config = dict(
    tie_word_embeddings=False,
    learning_rate=0.00542,
    lr_head=0.00809,
)
Each number is 500 + 40 x the weight over its row's rms, rounded and kept within 0 to 999. Layers, rows and columns count from 0. Numbers have three digits each. The size before them is the row's rms in percent of the matrix's.

# layer 5 attention key, 64x192, rms 0.156, rows 38-63, columns 96-191
096:491386526535517548535471508504529422490523467488552541508480487433452533480495530494431534551593469576548479442572486528568518526439455551554555463488488450485556496440525551521425493514512411509487515513493587483538579501455474499478543500506443491453506487492519494520453513493440531542
101:568499542504460539467504455508526556443436552524421476488414545561460538465516490498458535471488532548506482486491571535512555453538514539510511604514461552531437460474519470456565552468513549441493466476482501553541500494451472515525512444550498542570421483452435510482498490498544496500
113:481468492485424532530521550519467479527504583533482490486478513426524636497587489485500479500510512500529490463534498498510535508438471526456510479493517420537575475505471526522402513464434428517533536540574447438521453475513516522489558541438446556486540473520464578567481533508446572523
108:506519495562518495450532497520507526489454520516534464452525491495421474513468469468499536528467510520506479553508550535460499475485512471520535466423490560489497476570507465487534460483438578556503514493513565494445538497420448558541534485441480539509524440460427511550534514498483491536
117:515485527516528553538477510501541500545551439461608522522528481475508529498470484520495437529466500470457497514527469422533600517486474491508530502539536476435482536479565526544549474481454508531479506471448537466443506589516554517529445535587569480527563454484475570568546473400541477498
109:514501445498471541487546521503513561478530557512480450443544443424517494558487517505513503555499467428459429488506515512564511536429521517480489469502441463476522534484468516506542485547470405501462578512490560452517483525477537479452534533478571478457495498438488507472446516490431537504
110:549535538505524488485452467467461537454511512520502539492567418601495463527527462482512525512480451545538503452479521491634555486444502482496494513506535464489534449493507558469510501507466402489515538541488510433503510570523509463507484468538456474453532563517467515537519492524470569527
129:490488445573519479517477505440502522515539473540509626492459520560482479466525455550496463511533491513456486535499432468537501559481508557550475507547513555571509534511401526483454509530478495469463476459466540460533574491433481442599467482450557499495492554478425432473471434466503505462
112:443526482449523478544584483449513490513485554505463450532479472565441451488471600473532506541537517546534502453528516476498511395621532473485523473509566545549484544534540431541486508510492509552527553562552461453419502490496463407573441422467511451554535486512526497509517520529496535511
105:494506530522430521515478506598509554448536459532521490582482511520495537471476559624423482446513478555474567523501481513488506521506477423543501467466538416388539500550470566545473486511501430482473576482487483478543477518542469559530542565574480546476572509480555483471493484495524478511
088:500445496526513543484558501514448531555528459472447474529523439533449531438500561579408463461571519542481551446484525591500536514462512449518516534502479492497507467466551488461415471524548454491536495471529454539533446563598541519477508514492491479535473508539452530468538515501467538472
080:524524452479539469465438437457514440545555523446584443520556508580469509501523463398567512505481544510549487481544513507474546537482435511462511524495473480522506516511550465516521510520422449441552434475539551462552498432424504467537522510471533539548485553483477450499431523486474491546
092:485499508476513512499426521496435473558481466598545538622494550526512546538455477502579503442514557480469502491460498588546489518499393472439458533519473520487455462531493559486580445480478591523529422488466494506444577460469522508534499513521569432499462425456481464522523485504500510576
080:415471500516516443565549521554469482510553567515545484574554527546516543498440554578498517472560543514472508410541513494552495544451516526495556434563497475504517542444465534485539462485532406470492484468485438508541367532550475526486506465506425448463464517477494534429488514520483505463
086:457525553459475579512552507476479575480487507546530537506525463483535469534447531533483479492486468480519515523570536494509517496502534490457478526570549474515527452456505553489476468476442460489475520504445471517546414524632419518485517502485395464511474463511466548519520487461531498465
092:498513398549539442484478549524462496570546608522441545537553474513572557451488503479520482542516487453465525434516398515544450550424519562513544492518553500498586528524440532468400506488507433470507566580495496445473485511526490510442548522528518477513503581456543529479472476466507517546
098:511520430517594416439530478457452518500465534558433492509423557515532511507472498553461489482548530545486542572466467566514529470540495455521507564489486485483514535479525417496531556487523543465485459500478470572543471519503457446506464415566482502501486511426466459425561496486546506573
115:537462524501507551486469492550495502450488544499426505533537462529484543504470477494480477522502538459469608421511539531486460495507488564509517492472504530509542500460460505492385490458496433495475540545547464498492495497541526467484484494483426464476575535500534532481457485433442503477
109:546527539540424519501496516525476481450516491533543479566545502451522549571505491520523462450467542457515621486526540462476507576488444571485529464492450460512525466440503557499483486460496472470460494500564503454479491495549526442537497536473539513482621496546466561526418548435467438457
111:543478459481530541463500497493571400583419437466497508510459510499539450581523515487454509514548510518463500458505548549458490582491537496499567512460550490557569462521476485540488440440487497567525506433504544477473513556500414564500485434539521543463491459445469493566514485443488456589
110:540488460574567510469427523528512481468474464476476566436448470517497520529475445477460556461506488543526538452523485494518487555494426417562531550577542551551601429470522530444494471465488541507575557462442532442494540612531547520486506527515509462506504545510461487508440537521509516433
112:460494534523570491508565492512467480526504468505494479470469476519500505455444495505495490554537523531486482554510467516498535490489485530518494483491592446424498536554494537548527444502447519499507479474551494616536505492493501396536484500518588506589508510533491462511492490554496476470
106:431478544491546458529473546497537423551551524520556477505515476422509543497475476432520460555428491492448518442478522551536503474448501492508479487482405511470465470497477526468460484408450556509539480480524520481513425491466459534531575472468542532472515450503524459469487477515538496505
109:428503484477521499500513430542451487571568507555458463470477535552528517545473498488499655485485423427524506522461520574576456450550432488537453497476504444471529483477499452517459457522466444510490501469513540518470492528503573538503536516437480468463492513463469499502452478496414511535
112:471464529507466539504557485590489529459498491525475541533492498580442503526516535524591477534574527486502444495527520552526508392595463450547585560453463521525515458455526534507477487477523467545482463560535545519451489444500426452504521521488527563533494437493509460463523542474415499508
110:413533507525510493503453471451468524458538493533548473559504520483506548520522534465496542475536544430539461523537509466467567444540549490493540537471476523480569470498473538544525479551491541515562559404474557455486562459484501458427490466556428504432516544446516534480540556497483500503
# layer 5 attention query, 192x192, rms 0.159, rows 103-127,135-159,167-191, columns 96-191
099:551517472471563496452485431496472457478410432545509514495525486428392495498489500496563571524509492444444554493466527530533568488479563533539555507479496529441487532564504482509542485606576521434533468554535467542535550526495510563549552513511614450503468558551484529494579491495459445460
114:441480509482543430423507474463543478524449547535414506480478566507553473464464516455506542567480510514525496507488527552474553472498513551435575496462532532403530505495453534551516557462553498532508471461508489516542491448534526483537558491486532451495496534486443525499513467508549533483
096:481520494564466492450444508491496497488570504530417497448538439479435475477510490521509461557486537506557442491520494565506512553458529474428435530465444492471464481579490457530536489534537486467463533540499516514468529448472479440531458495475496448532550480567480539411539491502474402448
115:451489472424468464473503497518536507463419519582521451464526403491463498445573541470562504474488488510506521421508531515515492499495514532518476564515507548511446530556504530504541528536526494513459463506560437532536539534473520488540514483562553496492482543620508452502454494509569487523
106:501526516523464584519504434479508518522481524469475542539501460570461468508511477442590551479511479474482460587515537507544598541499491486501438532512587518586513500519463461478495485488461536522457449515503564512487507447412544498493423537473540435608510485488491470524432475474544538521
115:582480432499535542509567514492552531506433521483518494472472520472456518527450469478437514464502444433497509507449409517478481493458489517505484506538523469618454467525483585474527490459491493450444543522528527476460439531522451526483471477498511504456409548444559602514474444475553500528
129:509499553474477513491551464536533469501469505535484553494503459528469450512502455551481571549480451485479434426450476469585526468477416547510540514504510445526499545560475488526463487537421449579538524402542519496545467501482486503454596459493472457536499537570461510461535475470566512513
122:478566503473532505465509442537517455486483441520535493424513555531521511490539588512509461498481501505525523549463491488558522477468472459502483560517545457437525535551482632547556518450498426500548533531519520526535490525468470482512582514532479481466499476484455526574481517482508482398
108:523484511471553512525533427499488540560502473517442448561469573534392587463474460468477435462478513475496512527504477491482502516466478501482449531520447436505483504433487561489527475475510518468420475494487519488540559485543453571552438481533591485532519554492527455472544504492560428529
103:465476532545499482480513556459526407459458601468482489532470482525483586530506474471517497501542450513513357599460473468504515450455492483417541435498425545514551484531493528527556507481458498480446505463433490523530541498530521469529475498517487506466520440529490532468595431479537485479
087:527587527501454506519500584543517527582437500484553466486486477447552521503526486572487537517499523420523481498484505520484488530522558513512570481489514493490531521452518510483490504531557486480423515573513502465447520472505464511421484549491475509536523498522470482514490509433481549503
106:535471521503530551524555495485476552533405525435579459433492527457517554501536522551588452535521549487513478472457532448551526433490543571460506446515492538476511523510496518494440496516522486534461505431504545537526537474469466573519516440554493511518544551531553488492481489475475548558
086:521479441482495485478416511488506493500516477486560476485453493461554563529471478513577513547478487475495478509540474606477476504544477520507457461505550449598542492511548486489508444513465508473516459427490517495451488501619555514563563497505438462483424499485520508544516506468407529517
098:451544501531551526536553540477456454531536575491530482535473531504484536513521535490567511489503491511544453433550520531487453466499473468550475567446531501498572511463593470458529563434384483444502450551474525481457518500472520462512464559542510565499447416532474501532552494537466473559
102:462540584501461555469483547539543489531469441517460465531517486563470456507590440533490470456536519503473425505473470482480481484462528492506464518485536536548531453532534471529510477519451450444484484584455478545467534545510479508484423446534455533484508434554519472458427469440470464579
115:427470516523498492494493523529553565474491495474515513487530482450512510557525534594448487505444546582488546525540510520520550488486580536507460428457460476469459518518599547473506523518463454609485565503519514506498576488487464512485534463509415508511430490507542474497475553503553523465
111:503499439465543453423466567572466467474486487504475584531560525416561497514472508497439501453503554461467499467486439525506456534493447543547524528474491490505540498563481469511514545444494460512552512569517552523546503517484462527431620543543459579505486514507469501491469519529541483445
113:459487544548522556572531549478469489577487473525529424588484431556471505448533471494495443525483460465512462484461501467500488528455541515511430543548498542474504468481470531499515555520493470401452504489491524530512521438547518448467453451535544474467500420508518472503499484463473536545
111:391465497495470464516496536426481446499539527454591429508487498491502480403498485476476453549482573558518516519509507451483466532520465551511497485522422528485461494457441503438524536561548515574585557457526524481499473492493512545581513453544549521474538569464492453512441479536514529557
123:503484478469566481496548466520517506525477497488498527526467493564438472536440487521526469538554395574551516493484478443530491522481521483507502567536419518552482531479441475450557466484450426443506481503569491566576511511543506484523505533437535489449442457491558518461478477531519574480
110:504494465559590534392504504525481532471487484505466447484516548473461452533482532431459438461430499568522511449512505555519403504513555513504550468563480525533499551480487547436500502479544514557527516517527482542520500538446496498414487542426532516515536466496434550497482530537548461485
094:463472479452498454452412468503417494509537517502526510493530550495542605479552442562539451470406565562485544495545492504460584461554484480514404447468524538484514486524482471458479452508436496494572476492492581454461495499479512533561436507487506523480472497480502447496463498471499518549
118:572517478467551456582576491534473486477534511437500553506446540443558563514446557517487521522501481504465561533523488525458496509539480510481507469480478472477529539522543496443549459603462496469413480511452435552525446512467429476552514518496420512572508461514543530456425510467489586472
113:455442532487552531497501560513523590480476450510441512520508473575528510505510447491551513549494537557410460423471516457499483474513571493513458422487512584478454480480517491554450533536555451518514565517493559551419537544482408452541428475512512514526459502467467474505425531586475539524
111:493494553507524463463486476548479507501570491477543504526535574491505488505586461481484479493451509526504555514478495516529566497545483438559470501495489436488439602453527519546487547523551533514486467468577497472528570529460501514509486472521559535562537530521520494507507450436513563524
105:578520526429494562524484472507490533486430473507567493558495513532474431550450541488488585461499529523488516560462590534468536570492504537467547458538505470501470500506513556503595474500468567446520423579493486471461598536554461482557467454468581502488427554481535510464534425498525444506
105:529529502528546494517450477453572621558527509520515484486367536502459592484458486435571495509471471464460461534539458517440533523482519519519571529567464574501583496526521535600511516526500502512503470482467439517521549471538526547533567491486505415465480521485485466519504458490555462450
106:446455522477551504523517567491488431474517510411449490512497515575450461524488577429471486483524514430533462465509518500587531580414478450459508452440517531514518484493600520468471465526521561510514466524556563452493495563464459521524546492468464546510554468503521505447441490503458506450
105:479487499466487505529529477466581487572518464511508468501486452443467551488482497502520462458555492464520494471552439540447524542566505548466468539523494467555526572526489501450502486508485500501576538500470549435534457492482504545472410558560530482470530430514516446561429495505578491464
106:452540528452558500455497553494498499525549449498581506465504484495524502468560575509541507482531465491477502510519524433509506423429477531493455573531460548487585502511485535500558575532506565503535460497497424491452521473475494529473516532507522468536516524517516510566534428456477456504
105:465450498448547568526500510456481522612449511495480489455503442510486394477436494558441571606542495507564569498494528557468504496420486476515468512498531518513473537459533489519474565523518528447486515533460469548478495489531468577498437537492512516516395512473560510523509457527506486488
127:489463511532516476469475453448523444498484479501497532496479516491502517534481488488505520458485558554474540466608480522568528518521504516590539506450502457500585551495538427487494505493496507522508540468490502509498407467507509496468466497511473507524545468502479470485563413464478542451
114:541479479495520459445467489488423442486483531545456507432520491580525443505535525554516486416482506509476484551417521487486466548520589422436456428515533537477429522486506528493546429494564481493515470503550481555430508562511498452562511458502449452511520515495493548486461535505463493507
103:485442523507441522465421580512521410516484541467501456494521500588462522474503462492478496468407434444501511494490491550521492513505473526513457420406515484471570509506556517408560554519526443493481504471512551492481561502522553523489514534494514582489532510545548535470441440477551535523
077:465500451457462474452537480505509504517507481560446564483527486549481456572525491509494456523486485516500454468543484549495518520517479507558486547511411513520486468524446517501523536433492473560482446490521566478542480525390486495502434476504534506483448557555438508473511459488553536543
069:475453453452477543521490504572495466532447486484500416488476460532486475410433551546558481556522509511524518586462502445502571485440525515470548545507491485427467537483505514515514464563489580451479513547486508557543543486576481478444431469526532514444559548447554520523483487416448468477
079:493492400475562525538502505416527509494511498488531530527421461466500505459478591543528511509459438503542501532531485491487545484480467586556527505484476494424487482486486507488511434577474609489488483514484522536477518506516557533472448423599497489459466618445514509489500457451529506523
070:493523490528543515420509563524482459542489473479460471528490513586519493557473444508469456511515510558523446432472515552524468552468458502490436545497559474522452531493499525545480474485446467529442581546593476473516485500423492441504441501472504527484461416577452515541450558569429508434
078:499505483552473520460482501490461473438554540516448513470543525431503512538566509524412397552510549503516470488528455486489520520545529473590502451466475509453485462442472470446433550491493440530487437461516597449534510507537484532495454514485450575466538488533534480488479538524492492519
089:423510534495506480478492498518447391501544502500480483509535499549495553554526551518527554486479595466469515455510544493590447566497452432496470518543538526534462522464505460441458503513525492500525551431498506516527519493454528417469417500464435505543495453501456553521502492567437557454
082:506557501557460501494499497471559493447525529507488526476547543490536388500494476474461452514493424420513462478452460501500497408487541512459527478458460510526496470494464482501489544462503497545486412513451518491496376531464528557485565491511498507443530506505441554476560600542535464485
090:544507480480529450488518412565475493461532508514475527427500520537424500479455480523515536497472517608497455457474473598439446541415456464493455504565472455524508507500494448468557498506496590468543496502480434534530475536475480462465495500575541490563451464453499494460488526562512532509
108:474496515532543512528498575436482471516569511549470453544524503539468485472549510477534544500472572459551497434540538522559496549541513537444502552513503505548487502480390439508483523452544469489461541539526570505518520498462567420495419441487520469490548510503496538505473569560421510552
118:465529470444511537504550493528487405487513462530490496557469527480521438511487552473492504518496488560600480447506528486465524454468477491441481490532472503522504514563545492483564531570440577542482493501525523463547450494472462555561516464577531477546479568542519508435562467480555449503
108:460447558438442486475518431494527463500455538418438518571461473545524438557472452423516506468507445560524482543441528489461514536496488443482456555501493408528480478509493469438505442493478497501490470472528510458486524557568454567426443506401483573509463512504520530507532544437544515510
111:487429498565530410452496469464493574491497553511439508476470468460506547518582518494508495519482545495473505488600520486535509438506523558552453543546525532511556567490530445411478535518468479521516505480484468497489472496489509477478565490557495505526503489509473454475505591509557524456
106:480482480495468444496489526488490416473460578468541552513451495562542551488559431515436489453476609569423491522537487510519505481551490515556471515517488472516523568515523456453509492486512523540548514452536463477538477520541464547528531476490554581459527467499514480502488535454541533580
110:539553490557493516519478488509464507532558500499442514435489546445557501512452475470527441557483464419465464583482512472565497466516512491464399472473470557437462477528523485474529515506481477465491465453434462522505448525455533537529462478481509501500574537474532507490511420485485562467
112:530481531516507554553508527585495548496450491466448495505465481552563543533509484567519496528524502507505516455384513488519519400562524500451553487523525498488440560473539507525474563507469549428473489517526516455513537502572533461466509449476466492526466555467484560552497524579457542476
113:506486469506544490444526461512544443535483415444474529610511491492544514518482496519523519449527537475531535508430473498488502446432482463473495464481473455434544480564524561529528486546517604541507454483474507441558554511498529531466465532463485500493507592470503574459468456507568487529
108:491498481469520460483540432515514521505374436480460430518506540441456517534497532459546484501475445446531527503470569482491568446506556503470526418497497567578454529440522446578530492483435536515440488543510461509530569447517495488535546489514521472544474571484531487444496495479569553532
102:467501513398507480476500530492472506464575443427505515559439518475519488492466501489618492517504511441557510507495515464465523476530480554402453542524531502594528501553500515551481463496470475512501498550460449488516534412472513535491382529516485468454542550497509497475603520431525487550
114:429477533533499510518476487463431460493506512445441429506483496537560532463559562455473463460501540503491593560549486529533469467437527447574449500514504551504481524437509476512461488528541507578515532466499493470456548476450492477557518570420457534489446548495571459514533506486414552526
115:427458479466492558487490450479498458508512536515476501531448482478514544458555494472500524448530483484422463482567503488423481485499490512520510469528521464445532556579483466489479464561529475520484541531525544463525486496495487450508509471552512479581540484515583513543479505462536446507
114:542510511479494513508498487515556515484502486481486547497536524534499475462463520432542498544502539565446499571460559498492504549477532454529559526461469466513542521452480462487549567491588483509416542589496463486537536490460512488504499521492536444508543515482482485553502417394478543560
114:505494507381513542535528490547424495548523497387526527545515501523554483530489542539494503474536567481489518454547572522524503535461397541499482514503508479531443512500561494498471473523425526550467435509490461540550513459509498526550484458432510531492451567472568514526486512554511485489
121:538449506556468442528487537492507523495519545470512522509485471472568556503482462428429510514514497541466542517562490468611534506541527562596501495481492508497437454496527459451566504454513471426549508445528547531468486532478467506482521521539448487538492578522467487505531508505550520557
115:462455513480529509494484564556502433472469504498521565421453536526522460498509463544482471505439523567532528518422517483428532547529572461390416402498536549500480543477518471503501471562507466441525494550559477516432526510510560518454460521511476466455530467479518520571507511529515431481
108:505558505533498522525482469419547449537482476527508513498502629486489504572563541488490504512497516501535509522518473576482472528478477602531513436551545450443484532432477565482496483503462508505527474507520538543510537504496501486524509563485571563481470481470437489591478490452531580494
098:513449529486496545483470480565489463499481517535486522462466453535512464492475494555480499541546539471472492533526426449516492588456490409521515445565476455493466505461492534551460496425524541484478592557591600484475526606479486516455489597534522472453477449445511474459461523468420488508
098:512499457500534502542550436460460489500499555473455429567538461512392486492485480510515466478470474451537564525487530497473533517536554470442427546512499505529454440511534482551449428466454578596496475488482482515510450516491505544498496448483472547466539558518536541532532539563529546501
093:474495494436479448471541472521539559494505527522522513512463508511444479498432519570477482491465471447533540486510518529475498451578568436447497505550459497539547476438507535562451484503466509523466423478490486508468468472444464458438501484437491503496515570439482520474532548470535549528
083:516488446513454607472478592511544463538478476482538500454407454491512543516453487450480497593510480453514502420536480474480537511475475450493487554504512510534508538544514468481483484398521460490469488501484590548433531471535492520550532582506491484495467413513530535517421485493482531464
109:490492518551507536468425525502484467470498524574474489402527492518507455533519557477467511496502517520481532452567491489507495565450473483525567471472547477464478475425491510434506459491570450498405531468488582471451460535556558499484478560455538523425446474517460510467443478474463556516
106:438469502510526557487539555492413513549477509518557522428515472511531525554530506555492469489468524564500489498533465530470475544579488504537460490467582438452548514516528587487477485537444513422451528519535537430465467544579538448470512543464504510512485446530436521483442552482373522526
099:490506543473490484502504502476535508499557489529536555606462504480562464440493530541425475507486449468491490512571585432544516520497545482537456511508513568527497525513468528429474493527491464481500464512452455513489437548513498525557490497581417517490512466520561551514553501529452435390
092:489456500501529431491491477541541585474428458537429587518530468576517570446457483475474532493490538566505490514564536464519591521509478477501527528496540455548541452547504457488503504466520479518530511494544522477514552480461471483441523452505434546585532514438425508537520519513547458461
106:489553449401569461480521545456480481503485483548480480539549511443488518520506516451523556637475468451466478526531435504524487584494426479498551518520532575442462511437462569475511532467571480492452497571527508503418473594512579550462526517502510413474473460514490529492479543534422557486
115:425550454464488523460537511420514442478493444513536476574508433557528472478516540446496504428566527525581532475508520572496569464501476494503412544463483479517516505537516459480627492541499496552521477513526474502552526504507502513461475525516539501510576552486500492516542440410559478508
105:455477461479425510522514462481451526495520510564562521500471539569542512514491436514545447477537461444551421496453503519511485561581519469483532530483530449565563535533508459480509535506500541514509511481462476532535496527467520477475400581509531474603478440545461513506485510544551504529
114:418497517547493467459389481498466488481492510539555540531542509509531485442508512473481477528501540550532530477517481502469566535519424526553500502538503526557527541495503516415488501488502530533556494388485511500564449558489508486414528462509447532515519517435424544529507462461486521479
115:460445443503484442412450609539534459472572527430505484446470458510500554476526512529504472510471573563516476539502377403519508500470478544467511509540492532414505518494481486521538491478535541538502489475575468456538486458465563563528506435524548519462487441504525433523478523532540545527
104:487440500474479520524539457546530584483493500512527499499452474486518432479550558413493450522517484473529572500462481496575586526532461455472470489464547542398443520502499508531494500500451537524540497474565452543542427468470506548590481459463420465510530473443524478476465494433513456505
109:470457451577475542482522560478517572454486397457563454524537474425487484472454479441518527542532484480488493479464480525543523481450557455466554522508552595502531582491513484530516551545558505484525469556516477506453549535525482451453490530468536482466521509496498494548520489494496535419
104:494468502514537458531507510450530527488494524483445458542567418523419476475546476519613593568466456555469495557492501498447477455524535459462507510485428514525494471530522485484416527465604550517420459483506490467475523483556517534478553434575514542498512498449473484463531429471495555540
# layer 5 attention value, 64x192, rms 0.152, rows 32-42, columns 96-191
102:483475537503510538527453465486503554529457490470518436542452515461519481449470418501470555571495465537560495500506496475484434521579539517470479539502513477498578458491502506444509612549497512462469493519490498487532523514483506480435522508521459541502481562447498530570514550538446489547
105:536516478523464504532499473445449475472439471499477531420554585492379462519480522442521494500560524515448553548497549395529417473489493544539532516496467474555550532462502449465505455524496489492522530535535433525467468479475450507480509456519517510524465510503393473497500435490518493523
096:453443451566505529533574451506511461513538464473486463483499541504539536545487485420467464525509489518534482545409561499441531464605432492510487454499478492496501571542535508583534423472522552579457501479567587464520507511466462422452484490560464504459477480484509473516460526567551564493
098:475473457553468502483559538447516583453503482478554508462484481458476518523483556494560530524557485483437516491461446521497463472427464502474471537507431461538454490429521481490567600456494536453496503486474459529414520441548492484533489486536467550524522460522471507467507446492500508500
109:462534486502444439433475431517485516480488526418473471461486542512501517519551464515526563529552518490570556475501533553436501534561479467467485557458481469526569538440411531503511493451518541537505483475522474552426461581500497509545588487492480484530462399518472542595523555422493473594
112:618532510504438524431542557493515478515434524404582547474525467527484513515452498450536546556527430481470523500452490540521550480477523395523481517584539548557487493446484478490467500520595546540521503500480577600535489505571550458508513549559498503473533481481459459455513474470520478494
107:511509478538528440478517479498498466425566463471444447500490519472475516493451523475495524539475488491493478480474441485471590504450517479496484526480454496456423582490555444585489479540534598531398599418527521558551508457547518456524488462517432517490534549511555570453494497485461543492
106:496562536478522528439512514492539473475532527492463556526523529496560459475470449536507449520492542574512500536555518508505567512448466496543543535491535472472489530512428508541532494557520509536483491542501553475502554522472510498564456449494504458397544497450478468504431505447482508529
104:587456531458550496503466530453507476561503501492486525497495429415472514540555509500475489458465540406507546466532507496465469399473504508503566519571487501505505571524526546474516483503496499585476477506469542502458511527466512526487437544479458556495513554534532494523503488540539566495
100:473457453436598497536493450520553503472529458508448511509448549522600436515471491439537436565511576573502534482510436465458496534495440514497525532482517546522496483599547517483557423503494478574552497431514507480560549423517548449466496512536497546527536527482440543443571495466447502453
095:480443574442484520501478481526422513496482542510460505540438430475473419532480559531502486471554441481545559449448480446494455525461468518470559486548553531504529546473519526468556454443505475501560510461587503510477527524445562538476542486447540507447521463463365515488546516478466486517
# layer 5 attention output (transposed), 192x192, rms 0.232, rows 96-106,128-138,160-170, columns 96-191
106:543462546371510465521515514474534474521578494477503576548468434459552459472530456489479502486497492495413488491498539514535514506475452477546527526499508532484498520531526517438507537503495427506523534523525482498501484513507540441479484462541501501480479462507488483521495538385473461451
116:530476507434491485555476495451491554513544514551533481448475416602527474550513622554538448446487575535493500493530493472516547526482499524472450471546489511501463451530571552479478491492487546517514430559554548522552473530470562476554535555467472544519520500488471407461537512477530544526
108:464582467470475473456504494518529506505501548511467516496550527529459449457503539502520564591508523532450520496406534498464503538472459465517513555574490509537458584515571437412508510486470418419487523513487540506562510491539487515456435542505545494510500466446544517523494477512438562510
110:499545506476488489520556575547480460511488493528484513536491568494506532470547492474495428446380452502566508566493530529495549509490465507498483543482489524541462522529524539484526427504501474545470509507504549511498482530486508472475500577521535498493506544441484507550476524412511541461
110:465486518509474473555489508508516454549513402553557460470526466482507503472436540479504467455465526552493512460550488514562508493510543486509465575561518475527511568481509444543532526561540491494528557429499506410519528447462482473537584428464475584465474522518463542483439496498493484522
105:468468523422506540532452486414451524523465446509540408529520531516522557465483565471538531455494565492495510454555462499516595390498471473534472485550504502559446520492523570453512469470528502415427538548510470483536462518487541496485513539482497521472487474505553460419526486462471527452
096:423494461444529492496481526499508510518519575453520564467556526407564515521474494443485455528569542470510530537580539522527455521484506541522524582602571551530586444563504502448426425464506472529503557572500484503536527498454495484463480549532523476543556498447536518559438502474465514465
095:503513458566537578562516417495463428451508490470579499448504460469492510528551580513527516431502494480431536519502533511437475550522558528577472545526401514549527508496502532480470490486500471433475585521555413552478552555486444439528461519485529554528506516548464444424563479472473547478
105:462513499435426545543485474536482458450544468529492513507538525533460428486427459516486470455527429531495435469492575468498490512516484560533525537478502451533411431489455494537444448475528537488475472513566566457485490493496384464531498486487510533494462417464455481437513486505457495515
101:497446502518457543535509508510508519486559611465538499576495566496462520502491482541468536550411519582473513555560509439560513481485493541496467525552514500440512498471537513449499496524505437460470461522464529514538562422541495425506458480551518479451440458503484441471553499422506457533
095:478446465554511527520497453469469487413438465536451496508497490487469532540426453417575540460542524528463461527540528520536523489495541522514421493504480502482487549477447523451567536459526573442464458498462478555545410494528510421459480557470567501520512502502460455525521397414598484524
096:428493500442538458396459597516514539454452473530483421479551523550491514430441480533434493562484512550521549491534450467488455475585550486527457535513503455463404454481470516561462470472457466445460530456449506501430478514485502486532603481588534528548472425477468543451476551482475521492
091:584535441563487483495458514563500479451482494525512530482453531530521509491492489524510447469484526528505512534445500526571490455501482432601546544467446559502473501517484531568455528538515505526528547472506498471510459506528454505476513527534528522492519465452401483501513463507535560519
089:563517542493475523478466499541472522465484513513472534510451480579505473513517499525485515530494473445494498516504504508557537540575522472535501474490521448429544493499496482518513513591571569477476452537520483482477499487517534534602541515492558493405504541510508502504584421472452517518
098:478468439515544423516492441483463531515449535565469542436503450576553489521414463504561500510437531524438506471489523571491467473527506483494458526477536518480507492500441458601522499523571462552523524479458566483527520521584487459467511452539500463507514406452490563537523544560475521501
096:520491488496505456518498529437480558503550530470504527513413441489534557510566469482517506452479544491432447589496543443489435499492506535464473459489489495462527494557498476570503466487556523506403509567490493506499489579470524525437451571488440518490549502511608481592435563489475500559
094:528498539529513509546486443474526551456536515509493522480500512546448463470505525481481492471485612569497550557506502522523534484502534509452510527513543526474499523466454519571517419436528486497536485526494521543485477451463463511553533468429420510576477435482499553531494505507588475584
109:557532543539454479556486515521519511461488470571484488473500454527467479485483546468519484489490536476525474504528490493453520493501493567522479458524481528506531503442484498513502575577495462550528509560543527541529549533479560529508542463521527512450523559500513481467534429477494557485
107:436552526511433517519500555506438532544507487433467487491548563552480393483526576439446468529506520480498502564452573418477513531483433505464526490473519491554480502579521427495466508462454581518494530472628468512524514437474406525541461516481428522439463597527541476502529493569506495506
088:526438466486506498426455508474496566462460577478497529503440482481478525432499549451542525540532484531519416478463503532501558480519483500510487492489531517466506517504563488598512501537571467501484500489448405499489439473482543460457552519561480471505531543519464487512457501515547511499
105:543573540484534458492545499505529537480461482462449542480435467434543450480520509494521476479530566469432448516428436491451497483523475510555505511486487537478466492467490491544519443481482519447511512510490521445534484535504548549475446433442488526476477537515578529434467459557561503505
090:465511510484535452479500507502448499534468528427499532470493478440583594514529557491499507487553501502465500496484519525523444603459492493475514457436530435490450533461482509501504507616528462513533491464476508520477506583496580547488494488523423544500502495498496481510461539568448523501
104:450523441576475497542524434510463417475493559567467523471547558511513563516536553472506507453513509499577527529543569517541544529450482477486498458446481480507552505438519430517546530405484530520449486476552554437568490522522442541517503531482473529481503555561532504441478521573562476452
102:496503477484512489485449552546479468508530496472545487563509537483485576482503437475509540545444527455525491506528511521455519474475502508472495470579481483506502437494486489548487493446516439549502534520484508493505547421544528595538462440479504380455441501511588561507501526519557504480
091:515432554442492528499492530500478527522456491538512476553513508533513514531559425498536476428526542454479557531569419547519469475422534491477401518474504476605516492537507475536513492530526588472477440520474497530496503515538489495510491436442430484567588489571567488455456508505531479517
102:518498528465502536488479464539511473478550533462518466519520451448482519492484519477466483480516543440499536469465501518475510569515491423471547518524429506495576483477525497470417502510552485473519511442429455493535502551405553450458506476422468488437474486518501494459444508543497488467
102:558477527477551535551435587541558530478437506492503530531552554505498492513592498476513515560589512479486500493460414466510466489494438434505477491473566502490481471537518469499445440473466501514481484469481471542429516473478500525540484487585544528537505548518517436431567389573532520442
110:495480513492532492533538480488560480506534564487508488503469495487501481443480473581455513528525488425488489514456514409514399526570559491526552465481491489435616444523521482519491489496451493486500449482466493499455618447511519473520501429512501529470467522482444555550548524482486497488
102:438516518566517533420564513458510469570425492460486535534454478572447496482457447525493499477501420521448513451431524456495548410445497436434508428457497502458499595518493523479532555584446468479481460457552492490506417502440502541552501484461532495453445537503508469431471525491496494557
102:536440534420491457467460541480530501471518439524477552559495450483445514529487435461500516491534540595556492391555466542518530487524518566467526416579563497422426497441550505491427536509490455543467501561422515467461456450531590468438458507508526507593477420506527551601528527501481444475
109:520502514514509531483585486515457454555480451528462408462526562587494533481415507452479513546499548547421540500524427430523465498482503469450458505482437520483505560470469502468528490553441478442480477525492528553517567516473539536472487542438572500526528436538559459539511530504465518549
095:485471491479472518449431496525540476523538492560495443491534516512484512547485461519511477426571415538570536431425475622480574484479486440496499493439475487500457483501470492501501580537486529493467509495553496500465450561480476458468555466494544502503493482496517497528495495590513523464
104:580540537519494518454602600524552395612556506472573524544553475524500415521536484547426490520433518509544531520469536512433511447512493512536509534438530472501526515538483488501489458486491471532527502536520558501494542463565468455480473469468568437521469511538598548523516574485528478512